config.yaml
n_layer: 8
d_model: 192
n_head: 6
n_kv_head: 6
head_dim: 32
d_mlp: 768
vocab_size: 8192
activation: "squared_relu"
norm: "rmsnorm"
norm_place: "pre"
norm_eps: 1e-05
positions: "rope"
rope_base: 10000.0
rope_fraction: 1.0
qk_norm: true
attn_scale: 0.184
bias: "none"
tie_embeddings: false
parallel_block: false
extras: ["capped logits"]
init: "uniform"
init_std_qkv: 0.0414
init_std_o: 0.0
init_std_up: 0.0414
init_std_down: 0.0
optimizer: "muon_variant"
lr: 0.0126
lr_mult_qkv: 0.4
beta1: 0.9
lr_head: 0.00235
warmup_steps: 0
schedule: "wsd"
decay_fraction: 0.585
decay_shape: "cos"
final_lr_fraction: 0.0
batch_tokens: [16384, 32768, 65536]
seq_len: 128
doc_mask: true
train_tokens: 170600000
steps: 4437
dataset: "wikipedia_en"
Each number is 128 + 32 x the weight over its row's rms, rounded and kept within 0 to 255. Layers, rows and columns count from 0. Numbers have three digits each. The size before them is the row's rms in percent of the matrix's.

# layer 3 MLP down, 192x768, rms 0.0452, rows 0-144, columns 288-383
099:081136139124120122185164146163137115181117096131137049088100089179128105134109102124129065126132112143133126173115062212101092096093146178159133186098173130116115172147094101158142091136088124097131131164089078084124176173147154155119129164125128087162145147100156179116094123136128076120
103:113102163140087114115102106137112126152118117080183167073139157130174133083158190149075153125077134112136153115161124065177125097106056118091158131146124144120101084151055097083160124172155152101101110081190140168138137130148092066096129091141104083133105146113175139104111121159110163157
102:183096121118147095089091190165167142218064117143096160116123097088143084167138122182052146135110118148131111118163142131148119080150084108040051125111149181121091155154131149131121169127097103113078144075082133087081215095127105143101132174119145120110149121160136149103146108115128129085
103:130168079125082115141144083133076123095149049118176140129119128168156114148154136088142133116119153100100061165114135169141138118148079116155145111104102160152107164054152088115151090112144085190051140083090144114109079137114183118122102085126118061127118116109110109145161144086111116170
105:125125097131134108140160166157118129101177144127149153115121116084117105115075112097088077120088138183124161191083089037169126161139131085131113102119134160118121146150142156086083134154129133100126085187149134176146112136095126114073161176129132118076180125134149136089090117190130108104
100:114130093130125116162187141094103103100161093126109142086149154106116106164091076104131099155118079115177084091166148121126098115144113098088179113113134155172131119128094079118144177157173159154062134076075148119145103128096103132088091125113166125127128150093137090079078130133108138135
097:122086141122144094117131065128136089105094122184087064135138135156126157137080116085087113194139110141103085168191215140083098126109081133149148122093171150117138114109052129118137098137103204135071166116163159118103137110133154130205121118178126132185151168137120180095128076155120155183
095:117125122117029170096081170103128169127097150125091102139115225173177178148109220105134159126082086074145146154154163125128144170140093129145143113156093117145099116103118091115140047142187141150160104117194118196135053087165117149079128133149071138175182127128168136088188084110129171133
106:118116125124136124057083195154124089126116148140160139137103116147078099148126107089089143141115084154143113122070073128086156147133159085128170153078171108128082161107141083171128113064109120097156124118143122133132141155139133081130121108150142117136053119121067067060161159132122093171
098:158183110141090144137134121130118131123205135134121119130168133157175161142109076159175205147127133173104156112163141105167166133113183112131097062166090184161112126144145093152159138160085154161127139152145127173106064093167199180142133114113090087115106091084079122182139129128075141086
102:125154083133140142176123121151164146094188108117113166129098151107069104075192162120133102131156110128099117170140134178040086128139159137135151206212131089141122187183086084159135073217115082205126109182173152102156104164111141144171118107147125178098073165106172145122140134137116163137
098:119137107133179106162196115171185175075124131176136148131087151138089168075138167127157115109136107095133174177131125128088098109139162121105130063152147132140162100112118160126170087144135157133116104169093191113122070185073173142076111179132080083167164080111100099122169150097104089147
101:182109116129115188057137154063121131108119114149141182132150097162108145112127103198169123178097122154098118116112108123167113119116174133149169179164161110125138076172174133164169124140117101121106161112138197123157114110093130144078117176137160102191110145140184133111157157133114100136
096:119116113131137155101097127141088108074092146079137104116168117152149125144089120056141126110105099170088137133157092125133131133065142128140155107117145171174156158161174146135204170203071128179146074097127192136109090109126106152125138164125139148161163117127112166075138166084133122107
100:135151150128058111058111163093150123192128093124121078106152154084145188170135135198123148099152075149144132127170113156112130185123064155163106096165171125138151112127152204142134107115123165080211156132079145141056138135106145098178130126100109143061146129060159094092105145188117094115
100:109160172130121144108124132110111151156114099065135103139130050111143074116106081119144137099106114114139055128181126104100119127136079103127185092096211074096121063093161070169132157136177079135124120100104117105109145111130127101136116101110053133076154124104130131163115166036115124097
104:095178122132092084119124093133088146148099119122146114135165169164056092101075050080123124142094148120096113102136148109091084134092127112141153116132119132119156127111090147101163118119152124139123075119084085110111145132098081152103110143113109082084067195146152128158105076158066162050
102:168088170121113143146145149098137142083125142107153084096144078143110129038184092083174112159137094112067137166094144132082137137103068147087156112118154086134156107123103131136115184167138133122118181099153107163172158152101097133147113125082125104132120089150131126076062113105138125143
098:124164125124154094099156150098151144124103120084126108146112107104058153151208130161112052140114107120116171209146181151109160147149128129192118138090104149137080128099120122091165177132130125096186098113095075091111143148112153169177097158091097147140122163172097100143098132125181164158
102:138128199138137131124147138132190118156136124115104096155076055102184104108152148099106143098102133102115092119084140116119134145145156126109149189165156099174158162157161147138156151177117167181096176211021110104173101147150123188139115080087144133106087105040096132086135150151161165059
103:147140129143109122159134130176095099149102141116092145135165138137112124146118121114183079124134090143166140088127166150102155066142101163157126137158123153144217132139086160101169124140121090134212043126134103105100117152103133104081154135092119110101109121158166124079137135144155137149
100:148134130119105127085126132080110139103124113111173110104138140136116132136155117085090129158148102136128138112145102090048125117135155118141190079118171154103099108144087106150135107210130116115102125091157118133136126154143103099100133120145079163171117139148149129119125063121151145145
096:112193095134102118126127140122164103131109236118116141137081065093098187113112110085152159165132104105164129132127113135141158115137084118117158154101074140173116187202061123135124125129098110151136133105044131170147132083092093104147123205143142163128185090181139126147137164154106138155
101:143078196129149110157188138119140115091076070119153113107084103114105174116123200080120074084078105132078135085073171105120137142052137151136162144164146081084160182106130168142131172136109092160090179158086119147106149167122090110107102091170153089087175108106049127155102116153093132128
097:075133193126109134132118134155121084135125101072160136089089119100169164134054141143143101094195159141201193117089111168150175153099144145139115138116131137155145112064052079146187159124141119166160120126142147132136083097149060122137161158117146103156127135111133181111111183153159174094
096:140154108119132118130146165136097185123152095113152164117147144124120142151127147106167142152108129192106168123068117128136127100116157165182172137170073182118165148124204128067118147138178130050188180143176114112179148152149135125146099103088114130182112086116135133125095134120111124097
099:144068135142185094115135110140082107170140153089161185091156149126163162128124146108105099115136096110153146098137090134104143148190071179125132114143112132128144140202111127167161125207168116151139152154059142136157115116147141118187139103157123102090172155075168144098125127135123067158
097:064108131134190090178125218161167122106168152136126100064093134145134135120183134163094077117108068118120071097152116125162064156079095124144078149093141121147083098149105100146093146119113173043157146138123144129077095071090168082133110112132128117169080135070117119173096134110158088178
099:150091133119101122108110107151091147143073117170118125152093142146061110103105138137107129122106197074122140140157108091056028092060135131113092093127131089128143150095065178126133092164112081127195089147114172192121115109155162141111163131088086115139159132049179165175172152130172073124
093:121119144122155118131146148177134117124152136087144091164097128145140107138122128090116130072122193201116128159100112198159138107121124093106112097139072094116133157122086065095119118127164154096125118110172160100182142133089186109114152133171169116115100147096081115141105194123158167168
097:150131182108116101065135096101172117065169158142157140145116150150081136143112181139148121044079121118175060097117227139093095134072105109130130181142112157188125106179144090148090159166142146094082066147142145162140133202116127195161107170137108168108158120158172168110060150114117135105
095:176124102119133097149112151114119161123124127119125133117093120151118109115133156147179137114104090140152143132048180162165188095122105137125129122140142167162144113101098092156110085138051191183146114130129157142108113103103129154151117127119154118138119153118081149059098095108073186147
095:204167197130142092079109123123155182088163150075147172096158085109069124093126202139100131120130173129067156140112170091108193163123107193126163099102067141105138109093129106092142120076079118080163159073084128136103110124142070125110124143162195093080128109117059129124067138102134117100
099:084111147128126160087137119099139147108124143128140101110141068101084102048081123134172134094155180127180155155080120201113096106126165099107136134105004130179172130177106123135154108097121099103140129141173139065093130132134134149140136082152178155135137090105083105076118116120136179128
098:164160158129145153183136110171184104069120127109143091099102139149119130084140173122201170090134160133116178164146143129178110177117133107159108129134130152162156117135101075145108151085142120113125112147122152113065111143129114145124185142154087102133135063102095130118119041124135157149
100:113167111125117127114111121062100130076151026068133113051125064097104114110085153145134136109128163109119156160141111154125138130129068124083128185133079137127091116182120122142112115159114167082131153107134123061104071123163090092086076148108113089119156183080081156112133076097094093125
105:116175080132124147143133127139138109216058139111078119116127135100138094167135123109127129119110120108102149092075104101107109122174127099150190167146094141072089169137088051132113106145118081107063112154112149116117105101127176153141116165148124112200094078129167083153127137171099106128
103:128154088133148151093154142117140159150168141107139158147083139188111216170112173194087127143109180142179101145173172147105116078122107134169181109062065100106081087089129120108139147136109115062159196147062123098127129141104120060152148178096147098161142124170155108125086124156128174203
101:033138117129161153146110132132091161124143157106092128169173138101150170110116079101152155121113132117115074070128124115114122138118123123144105109139106116059141197143146058112085085125128128192110103171155146210105114106120081142134121144155100132147125128167154114106159124127124121085
099:089159116126150133117110112170141144155165138176143083157164133071142090182080102139148143150080096191154113117156144148191185133168147150125079111183142089156123167111162158120108138124174146199134081136124202134140134135118151118170150156131209144135166188102088140111227153090169143116
102:116174108132120135156076133127093153136168115107131126129125112124100109148161160138144113139125091106126103173148104127125118149096164116191039110155103077150122086116076119126165113159159158106135092106176073172116153179165142147115164130118120091134129093095104121075147087129093159107
094:177175126120183159108081088110104088077128075185142114056082143130155121148159150087099124149104098118153133119125161157122146118057075199182108193143148075114138111149145161088119167111127186145119109175089116127141224120148192175110153156088134169094172089167138157105120131109194131130
098:122096103126118109131065128095112092084127117130116115139147114138109112121138163096095122111167117080167150143090130170154115082167118197065060139097134093153167110089180147142109098093184080149132143071130144066161139062116128132094128106134088105110140095112133102131128123148125125140
100:150127192124123173112141154066127116115129132121129138103096117073105061146148111122100128102098135091115172077162140137136098106121069167107144097126153134159135152179103114083163116145148084076115107103058171153122096156113140060120151111146129133145166137110076149150113104079104145131
099:178060144130170146123155079109099137137162121167133140087093163145116080112161138090113126134135084110135163066171156147144169144110122092144136097136121119142112099175142112102111137132106115160057143136087181124111113162113080131109120107068160118128178072178106106141097169118082121102
102:141147080115126121069122121181108080110124137103106144103176132106104173123162107083158107109140117117081063111126136131105090167098130121127111082109044189110130144113091184126123122117176074149128150147134127065153123127077084141076139114048139082145132112131106154151138077117095158117
100:110083093138097135161080110180149105159133084156122134119139159097157085173131187173106143106199149175123124093160104124121153140140189116092150135131170165117161130121148165090145139105126130129137133092087140158145093031149115057103102121177083070149199119177096062077124141086121074108
095:098157085123140133180120120181162146134145104128125193083127136126142140142138157181106113122151123154195101102094110119127091165127148159161161189122163172172152129135132138100084089118145109143180191177104053128034132160148118136130110144122142060153124132083123148108106121162137093147
098:128065122129151130146128077084174122154133112114117183163183114094177157109136184105159112164097126152058132077167119120117116110132128109110092133130133161156177117097175060095137099078116112114130118093151070127195129204172104103149096152141118098107131147160169107118201159110103097123
104:155135069136168058143149133129159159119106162083119142149126153112090134157189144147104183123091119142097081192141129134142112121118110162126157099137107140082110190076175175093175123181185081147081136129177155115117098170118090141056101047108086138161117121108165086130040134088109107133
107:124103075120105120138106097116122127088139123100115131123180070146133127116139122142147094146172158103183114110136145143120114099196165077127121101071121074107073132075167106135090107111128140091165088136164125113107128155134057138097114105090104110114087119137110099163171145119162144104
102:104191029132125140181119140168130178231060078136169177103145159130143108126161146136141157118142162151126178061104124108113059064106166094115136149154140148143128084131105129150125077162182154173134127167124126116133029203180179157125134132038165085118080136080140118118121166128098170141
098:108115115134127117190159136109158205090133113111125163108153125141131158132053222148142092089104138173157113088087193140180132114135136156112194194120176145094084106125094168103135168093137180137165098169108136143090152195173090114137125158157147147096150150086122099081122123180106178175
101:117076044131094133167124120163187126111126093056119136167173127080107132133134115104101128148128059129193131165148078164072167113153142104158137145139087051120104161139132093149095186133114118105102105100108098147090139137060129133102132086143077181135102120094196145134151108130078088114
109:103121101128113146050126087144085174132182119108171190126111155088143064157183165154157152096150172151152132146096161152159108135179107149185113133106135111093139132108139144115117153200173151138152156127166225163140207179144078113107172179133071107122163160157138133148144148154122083075
097:140166141127084119139078174116162125139119141153103122124080134146143147084174142109106099172060080069112146059070121125098099113153093132142066125120134120129154164174134177111136111152062083140119131086092148104116118127114174116157135129118123183140092083109133136107130103153111165158
102:139129193130142156177185145093145142117131108139096144122152153142135157119093103138168110111117136145157141117098130123160119116113124160104126137092161100117171107188101116129161160108148143139142190097128162124149148113108153132116104106134175163150100150119118172160181085130105124110
100:075160183118078121148142127132073127147105089097026143120088123138108123107107100116173111142120115125105106102071106167133127175148146074126159166091149095100111086103079115172146099170093141105113166071129078122173126070089113136118100163065106072101119108069113092170104137149123047126
096:173160143113163152126081144124144120129120111121164086069094131169106123139126140142103168106134175051162075129118134176087113092164118174196088148129156058125141123132145147126167090172108080128088092107112111229092076113155108170144146131147172088132121129116207132099178147085170114177
100:136161162132099106043113191110134177123109134070138110129150205124139110088101118180154151058108120115168075123130073081160160138070114105115185110168090129108061122099143113138099091125124175118108117141123061156154069124166158139101106123123157117153085141208101121198111117100108158171
098:119048106131149082159147109150180075136084125137088134121067070162242118163160166071179220096104162126140133110113153145148126098099151126092166057097117109076140090152122186153141089117101127171061165168162071129089150089103125139202157146146147148145084187123113115111249153122123147141
102:118141126134145102139127160105138145143095161117200139124143128113115111188184167129152130115100113117119143147086041155138145079081148137094166119162215174130108197172170189151147101180122140116119131106124168174136114153111138122113140141179146198138165115122105138081118114215128161137
092:148079121138175165170136136100111152077165114146127134118135093117144116099140154106127145141032132128177125069185123165138166157149130138121099128146117099106138095136154187113146136129153138136143119128138152162118149188130133145129105114117166091135138145131177095185194174119125064156
100:150190132132132104053100166174131167082139115166199075108142144119075113164089173234219145103115147133147130155179130171171126167156132183149146111132116049151190125106090130119190143139140122106077097117098135142111151108107140128135171192120210120079144130127134148141112095191085142095
097:164083107141179173121110190053157185122113164150114106132096136177160139148106143068143118133161104144161177155151170130073126119181086104136090199106203129158125099059123162124148084100110105143107143146129117149171128145076109133185125103150193132097087124144118129129177111126170146098
101:065086148125074112136141169186205112132109190176123148129134085195175125085103135138125117165117112122119185114120102139113088141162086119123032137109069089155126115166184108125193199124106123092080170076120179174165107091123154093170093160143097134115098130137098140181107156125122095122
104:143067110125121100101185080126097096104116114148098185131088134116124051059087088148131093063114104118076120100120066082096149123154094136138164084145138122088117131141133123090125127149145125137156150123122066118159123115053116094117116086125105131121160104162137107117074101123105164137
098:111085158136121122101109108126164124100149125169167079097111143095113122104089171134130113096179116142096091121108054083161180110076111088088155092162115106106091090056120127112117126148113179163150139121090165125151071133161079102145143101086098162140167155133089130109101123128121147101
096:104170151118175088158176131212140102117104146111140140154078125110150144168097162145123135155130153129105207173092085127108148135077137121109143151089095116128150183098194106098150127135080149160157118127158149079148116140150121144146113078144123081085059137131113200087117115092097162137
105:137180068138156185082130075130096150123151130126129150141158248113076208113144103119116148162173151135098130129093155106129158134151149130102094159131165173101154127131134164121198119156128152142141089169155128171119136179140121091141106178186106112135165139120106185053166069137143194213
097:061152081117119085188134193143094160099166091136183122087054135154115144126190128104105131145113155177168092149122144106157114134081094139112124146095110196101133113133107101134164124155090180094185106140139095126091092125157136135093152093104170163127122116139022091109121184091120092143
098:082155135129143133179129068100132197174100192163145116092072121129040149088075133155122144105154123130160048146148108156067152191082125137214163128092113124078149140120098151113159138131150193145101161094119150088155020168107127149165121099103122113162093078101125106107162127073100104082
103:087130120135136124169116095122133155154137151143087142181129141134143103127115156135146124140113130101097096084167112110108094146102137127112081120082172210150141143104096111115091161071097095159153152100133130103115087139110161133171151131131115182155134201059122122087132094105143157138
098:180167137113129119075154116067164163151053062141072085141149167134125186104086178136110131144112129144092162170179153125128150156123153102142106149041107168127101211151122148140115179191145179174138058096103188167164149140202103142097086093127125070150173158124112111093127076160172177099
102:063167078125104135149100086101142119127228094107138086139077148081179102139114131118093126079152076112089152099076113086106159157159211113117092147156129132086107130107170160151180097189138134129112075128128165115143148162171129071082146125123110090048156134134122071100128165078139101132
100:138177149129129089124134109085104122150185115117110127122141110100114125137129095109096122148086103092115118164120112122138131128116119100107138145190096097078131206156098142116084107183135131099107130120111020070132157162075130115127119112045125135147151105081162145177143112087143139168
099:169139094124091123085098128127108104105131129128087125111166085107173176188132093125076105156081166116183167186169169160121123143165150114099177156225120154124171143143069116150145130109107162092133061141138112113095122201122135125133129170130150101158157153053157133127169134081118139130
101:139111185116124119182127139075110090115129100111097150069093136074108129133137134098090106158060054139139127067075097087127136170090149086093158111081137126154058177097133109160166108094143102169079099145124124097049203126161125123103089097158121054119190194134137133138057180122183091123
097:096140161149157132171150151083146172198157087134115118124100142083154129129156113135138099111093108139145154133084088168143124123147119057073163108161160142182129159146148087156164144100197118151128120152133164112132119096078107161100133113115188117083127123073147105136107128135138109151
095:145150181137092170091178104127107137127072099170108129120152101111108125133067122142147099077030118079082117121118103117104108186096133139112218132093143030126072132112061112124061157155139092052097100142099138127022177083156120123151109178165134170147184113126114156082092130117073121174
104:082121157125121132071153117158159121054131189111115102093123145103119123140088120160147106116087100168135109064082130064065066096111130145086159072109132182091138144126164185081110114112168150142130114123193102068079108160052108119155120122088102166060134146143144107141076167192095136125
103:172138165123125156101184153121130172141163166180144087162122141191158087077127126191165131143145161132138169201150126141222125105147151143094160168142143116167184127101161104119117172133127138140122206114125173117099145164082167168150150120169124202145122133164113082138130156086151082130
103:150132133132187104154106130155235152140140139146096156145121103103182151188190112075068170149092165126129181151127134151154178144128081084185110108144132122125176132134077141119118145138141127127093147168098174083131115154090122190144146150143191158122107100213154154141112131119140138115
099:178116092129150139099124115146149126092145130081123103148096145143150116111091105150119063112152100084118167150186128158139125076094142111127160127097095141139141141125089151135140175129097092114175136168145129117137182123149167108157114104172175201068129175115102126154137164209137117215
100:117139093128071086151143112143115070163139167111173114145105089111158141102074094145134117082116145114126085076105046147155110149104099134159151110131153151136159108089077137124138088098131170144096088102162183052118140108094126154139125251131134190089179163169118129176157109112172160135
096:167081110130145162179169153126139135125202116127113173155196118127108142156156192081110116132052150112081105144157151114071106125128086173119077105093127121127171164131140118170132151137162102159096175174154119149168140118142163108152150089173148124163151119164180105135107159084110122100
097:074154168124147116099078141112088155121109109137108161154149091111088103054090202128117142137128146143065136123102078126094131126116165101080194140136091122156168118157112150089169135145106145174091099170126115158154139157099156125116118065121114070169125103117083140111112121169109124099
101:116114171137110146079104122075128141115095086145142070141039165113138084202131100111137155147112131093098082108162199138083139137066113137128115141126125193173091157101145082127099118162165136123122210145105144154185172134144146184128148107097142072102133113159114117142173137133137114178
101:151107133132195169154113123155154172192104096097178125111089165103165164155085106119139120130113185139112094215111120112176162085113082127103101165138073115142083156107116147141081134094168118124112153108084113136148164060132078107094152152144138095113113103079163125141089095109094108050
099:124120114138063063160115142118169139054099107089121099111118057129130155156190099112118118120126135149123177062068125128123125130085055098138126085185107120076155127071119147108095150094086144149146078095118236076111150131092093145091122157115093110089119109120088145091129127112145142153
105:122077083131124099112117088137127124151156089105091157104094183143066137084139099097112085148076125138151135154130072107108139146079153135172095091161132146134045183133146169130120117110128125155118103131106100103127142149115106096107100107117167088169090105157149081099156123074106076110
097:157147137124128121127158129141145082138164121130149092140124049132136134136110146097121176121158095091128160095138147179149198120190128167162142109108139125134079131148159164158133080110175230121123146088133066130182172099137156147093073122100116189112096112135076150025105139085131116184
109:167123124131179151090135139148077106037130090157118101140157152155082160123038132100157139149136087101126162183154130128055160102116069139090117123172112124120199139132153131134136132132087087138138170154111156157177102153123169130173143102149103201173132105126079129150150158119132105162
096:132113163130068133139120129182167161180122149115134118162142193137119134142091121096148159119177111118112219126107135142129125161132120173130099139179142150147124145172161103154161160124094175115140183165141178076184129140099173149135130077089065134215063150123100124126097092133089103124
100:160125101137183156097117112115163158104198111175159163181144146125124135158160095164225146131122189135151136184148156113177117129162133172136123117186116165143156125125183121077151148126115190111139090174168156121102119140112161146141180135137112183109075118176146118135088134125122178125
100:122140089131126121167118160150061136083213167128178090118149169100132129106133120160099187170097140127147123132149151128103132116111106091168048158043110135083113125136108135170086087051138187137154111115103054124091139142134118144145138139118101146112109121048129101152086156104181133113
100:172138119129170085102118127141165129153159110145175123109153132132164131157104113179086124094125147129157056130164109138101171051145124170167168130133177167135119214135230151139084177126159149137108152086129142134176142162152092159075120066127143116121092107082116188157121185111138107196
098:133088088128104125155128121105180157127099142153100109192121092147144150162144148134132073141125120097099198084083171102149083161100090075080113139102141125109119162119156185153145158125136125082178139089131171094117191136127120093177123142141136162143114189090106058131082106115124174162
102:193156097130151108214116148139046120078169080137173135143173109146129152172100121147109169196134099167129150139133100153150129058214027161169114095213125169118149113110141191131126105186186136108065109154177126114158167165131210157118114212123140178147088112076181154106110146152098145183
097:135135130124099126176117126109148097122165107127132089124117126033166148170126119134097179121125130141084102109175120162117112091073162088107114157120114105136147113135052076166178107156132086120133138060131073133144083170136168091064113071141127092172148128106102097052122114055105131105
098:196095151127161184133104102161150126141089129158165104115135129133103118116133132085153192119123075110118097094147115096200219127168164156113114156142072160199127167059140214106118122132155125138089137109103143131157158095119126129128121084135092123141133056161047102088077136151167131210
099:162112189132118131206095059081077125114091145168160199151113136165111174118187118120135172135117106101115154137126143156116160137145132106113139161196167099198135125174150112086168082091216153192103173111164162101118133184123141144128083143053119194089132121120102099193155082101128102116
096:113109151123115126123134132131127175129095102100128137119143072152128076057129199121125148150138072143117157100146191092118093119135105131080120134114142075111133087089116112115159120100119094140142177057161060146146087123104177171128174129110103094126149093143090111057142150163085134120
103:198121151124172111138137075122145129068171133133099114152146134180200201127104135109104134147133115123148135232193143124207148094135181143138093124140148128085113165185054121142145163161107128142087179144126142162195135130160158118114133141132146149186131103139146062186189144150081191173
101:099152114113162086172184124090077185122130141165145116165077113150150144166104130117102129139140150152099233114101192122138137159128189127101127156078113117175070105079094115142157097151154151167105087098163116140065152084139080153171142096150116074119157100107160131070092111115133113138
102:100170120127058134127103145074114053111182139074118118149144085116110154122049125118102156125110117116107111066054147132107140124089094085077097128137164092148102137132144054140082135160153161146098116078137171126104125133168128095135067171112125152145101188149153111142098112118128121144
100:190109148146134098046105103101125133152103079108094160060084184135106117127167115138103125091141161158127156148090075089119145088122164132099137093140102111123119184159185146166176149127163108109106188153176169191131156135134145149119105185087164089141164123138127132115108098114096088097
095:132077124132126157122162163150120096167158157152183215148101126122143102108185114109099100152150151130189167171045153091088125134049190134125047120145110153121077111100183147170144152131073089109115106168133161190150072114122157093167124100116109139174202048128135123112091128171177177167
102:132129144143092119111092060118096141100154156104105185104129098104127090095163151131068133020095107119141130164080105145136151156188156083087155141140109125071112119140159133114090113141099142072058137132131164151132127157108062178136136112079137110084099136155152175131139103110082138125
102:105128147131153110133130139095156189068132124131110110102158165170173132122144108145133095134157122099124137153172167118136111099084152194083140099140121112106158120058099132064098163130105158093124066067102144129064140138125129112122145155119159126151141117137155154115119111144187234110
092:135144147128112173128084084129116170134179102085130136096151128129062104143116109089188137146110080161103215180090120095108140172163093102137124124116105128108121155093121198118136088133140179136132150151145125130122133107138090125155105151149137077084128085126117135091106155117191101152
103:138123135111083138097095140143128088118147164133070136079039126124131125188117144095143113133103151140172104174160148180112141113117200116171112125085122120117082114140197146143154223155156087090165095088161144154160102153138123143097086134111105124144142144106187120166154140121160115122
092:135148133123117105077153134118111121104105137104108150149153137070179133161097168148172128150136111131170160178150150076093107063111162091123139096114141213117119093172119096117129169097118066168106115104083099085133128207099219131175102145181164145141115161124099066220141134133111136143
094:137085164125158126147141082165181126076147106120128112081116087130118123115072109081086122138093104103135101131163153144128175155150121144154195047113107116124131103134088115183143171140126145111098186123097129120140138074123156106091181145118158088118139150110138170158128134111135116039
102:135125156128197086144055099146053160099113171133115192136106065119166150092080100105131147134083160124101087139120135159091146103096128119113176175072184135129117174168097137121115108164163083099167136146125083111097054116120107164162095154105073168204113082094122161100113100122108123097
100:186092097134132133063108073129161128110185107132106106158150120111139197100159134077159157163111093136091169135070158151107184155112140073113146124209093167091125115101165146169154131145063122142186143121057136172150098157110119114107161158154152082166083087166105177142134119087126136100
100:131109127115071162138123169091141118113150130116149110154141124076175136136112129139168143114156158124096193198077129122113106069154128130171159130040125105132108069120192120092118122159102165104109120119107068097114166133127141119085135175095161122157193089133165145066114110139059094153
103:144115081131147106165104113120207153149175107163115146140104156129113110126152132135151122159155098163151122191171089092168133142085174165113113103123113083093138152185095138115112107137148107108165107107125126117179157074171083085069104111075114079155196108121096114174208129153184155152
103:133179154122139119129156124133149130093162173142157090114133148057099118181144074174125185145155140178112144150157166139142095094204110156183099106135157104165107061206130167135170173074176126107156171156148089189138163159115135116108139147172173155124077160168125099102085132076185116156
101:144117138137118147083055111131106144202134088133129153074045092174121113148121155137113104162106117114108118146105136077074218109150152132161108079150156122119097058079114113173113125081161204128145168150115121150147137091129105160116112117165075144124119163212171181183120107134116125100
097:111148130135152133099132109095078120187169060096153180113170179134095126143140160092148106074136115147099093154129112116049138156126131149104134117162140108081120138115113148087078084121133125119113109175172149118082204127152142114082142105079072067030133101142125133100160134089138196097
095:131098112150108107079102145222101128106122157147106134112116109104148086173110193145166095119098142099089125146136091102081139068098183139108187075185119120106071091184175138120138108126130148139170109129143098130138107123125166077105094066122141099131123132111168166174138133189131128169
100:112133161116166133154107111116122113208095137101163167109124174161160142075172136102113126081081128110139097164125127092080173152167167102134080163140130123121112138120084086142104176147210166136078117099100067130106084111144056104145096122107152165110083091154107122113204114120143118144
097:127102099115116136067147171139154145119182157116098070106123144118143094102123106227119125157157095140139108142163150161136114134106179074152127140078110150126135107137074081164092167129130167130117141128158107149140150127122115152119124126093158180155135058154120163094123156076113123135
104:163088108135192094097132163134158128156080167119149055110163154156114056148154087067105194106133205101167131138145156164108165144130133142173067114055129115107144112060112079125094167102082115125134154141126145135096137077102146168146181116110062121127082108146085153152095141226121155163
101:129222111133083131118076120109114116037136129099091139132103101101076131111181096144111145116147097046122165119131162065096131081128109135150144222095095095129127037128085130138103157141086125146167158118103139140108150104133138078133141133115163146082056072101129104182185123128087102183
103:118092158129099141135152147134132128137140156115157131129202171114101164105132182143117078119059097107122134144116167150055135135138187157058066105130104132146164165098154109134117158149048158156133115117076078058128165151120173133083081127106072049076174136155139148146146110135096101174
097:137168075120165094113095177151133026156120163107136085111145146127119111114129122129075124186094161088062154163129117111163141132085140084113095090080112175089169108101136124129132179111072156205110137107113137094143123106113103062106129134201104135042132149128127110122082118157072006121
099:101098179123162152092175102122108114221097207124094132186126121126106140166173131170091078104133176113144120124145099093154133173112154171137154147137127107177132121119118183086116101166135122149155151108083159136132087138108118169183121136125139155153132076103159148102171114164110180105
107:148103112110098121079107106107123132085130143101113121119131133109087139102088087075124137063109092121107132139079156060150110103069182149151107123143088195074125099179161116116109119107081073149136090055165037111127149093105113072126118089140140106123164171112136098155130110140103125137
098:087060055137151135141084139067129177144141150131088159109102113164155118105124148120156131062141159117185159089124150129153150153138100100146103091146099160115094096118153142146098132122140109120085169118150110151086129078161101189133153059114118192046087207101074077124163139169072117087
106:072103146131125111136209064146092158119083158147156116152079080100148155069114103082117123125157075090124190122105144091079084143145128136157191108121157138136135139085127144139138169174177074119140111113167132110143071151096098133146154125152126148082150139138093108082100092082106149071
101:098118115136062148133121156117108147100089113088102186126115157102113181141168078174150111108180114111135190206129157149127134147077096111103119162099097165077138162144147134092147119071133037119100101093162083111148168106140158129114126204139121128128093098140176097175128118117150132161
103:132132047113106113117127100162169110129167136094120125163182095112142103143148139136143159088138140123110115115124120079187146112075090038163138102078124101208090155114124122141130106167112155157097133086108139120126154144130100115110147121144074079109084129109133112115096119086098108130
097:114189182126139149164142105104148145206133164127126114174107166121132185110074145157196091111124111086081124061183115123076091130155141090132125127065199072148096116172099154164143142144121139160149118086148193105138113131095118086084113103099157122094105083152117106111067117120100174133
104:107078171130072126102113143101097183120142107102117128142053131096125141133114122141129116125102142165089134092129164105000116118121063129141137113113140199122131175107147107145102104122134094114116096105096110089159136117088120081114104112098104086136129069101140146141105095140132174166
103:119149104136129201089146119111184139158136095128164151165176124217091134133152159194150105126128172145098141112140101153144119144086188123165194147159149100122159139148135123142179140138166147180134092212129129133116152137131143179145174143084158144079142093173152134093101141139151123077
097:129151118125130136123092138130117138130176105115144114172135183113124150115180172137152080061139135116103104141098098090155135087122080153161107156065127155132154143163130129104201172189131100104176146157101168130103134120156126132132192147127180080128128164159177154166147099141127085128
105:155085051122127113141177146072107144090147136130164165130173151066073167174102148146068113185143153104196201099144111128136108128170196103086129089144118150135083087152186144140091148142132077182125180109163059124140117162089121108136105124112112123103136094200157114111157132122150089147
096:134114144123129137081129144108188148124092123108134100150172089136178119133142089059149132112163123142127131118115158153089113103124055133105147142074153124125167135209058164134120094105122091131115130155099140119190144116117121144101132181140106085159099143122142221123119068171126131124
097:131139172130108132133140148163133196151126099169129100173107164091136116135103154131085137118106128066114174143137082118132112094146102110178082060122088110123111167156103093090151176087152113098114120100133100154175151138152145114122077128135146124154145134154113129083147109105133167083
101:121110081128110105153168076173103129126093103090060143162094068119147124107121087161104138083159094115142167161086118167081057145094092132148117126138155086130141209176155116166138173097156086156164220103136118141114184124108083143157150052094072139143132086082080108100112124143128137113
097:162108143139120108175077123141203136038075134127120136098123155095181110142117114102182139102197158145107118174133120116121136104100162156126125145176152153085166124063156095117141165129143092135106117129081140166144107116126120126133107130114145155095094127072158157099169152080116160086
099:133129155127093120141134144130151122082128143156185184118124145113146036064188156147068150120127101155176136121115069215096108110167147114111194108143079143122111078134150137167119138097157114163136131151122133118145099134189137140095129110101127058111129086189137128146139203166070163107
101:168193039130096106157195117060093112130153113188116174089149129103139108151077191089174171108163136150170108111134154165128124173117158190176090165122109159124162124199145117118079084075096130125133182131112069128149102140072089099117137121111100189129152159155139118193203117128122116116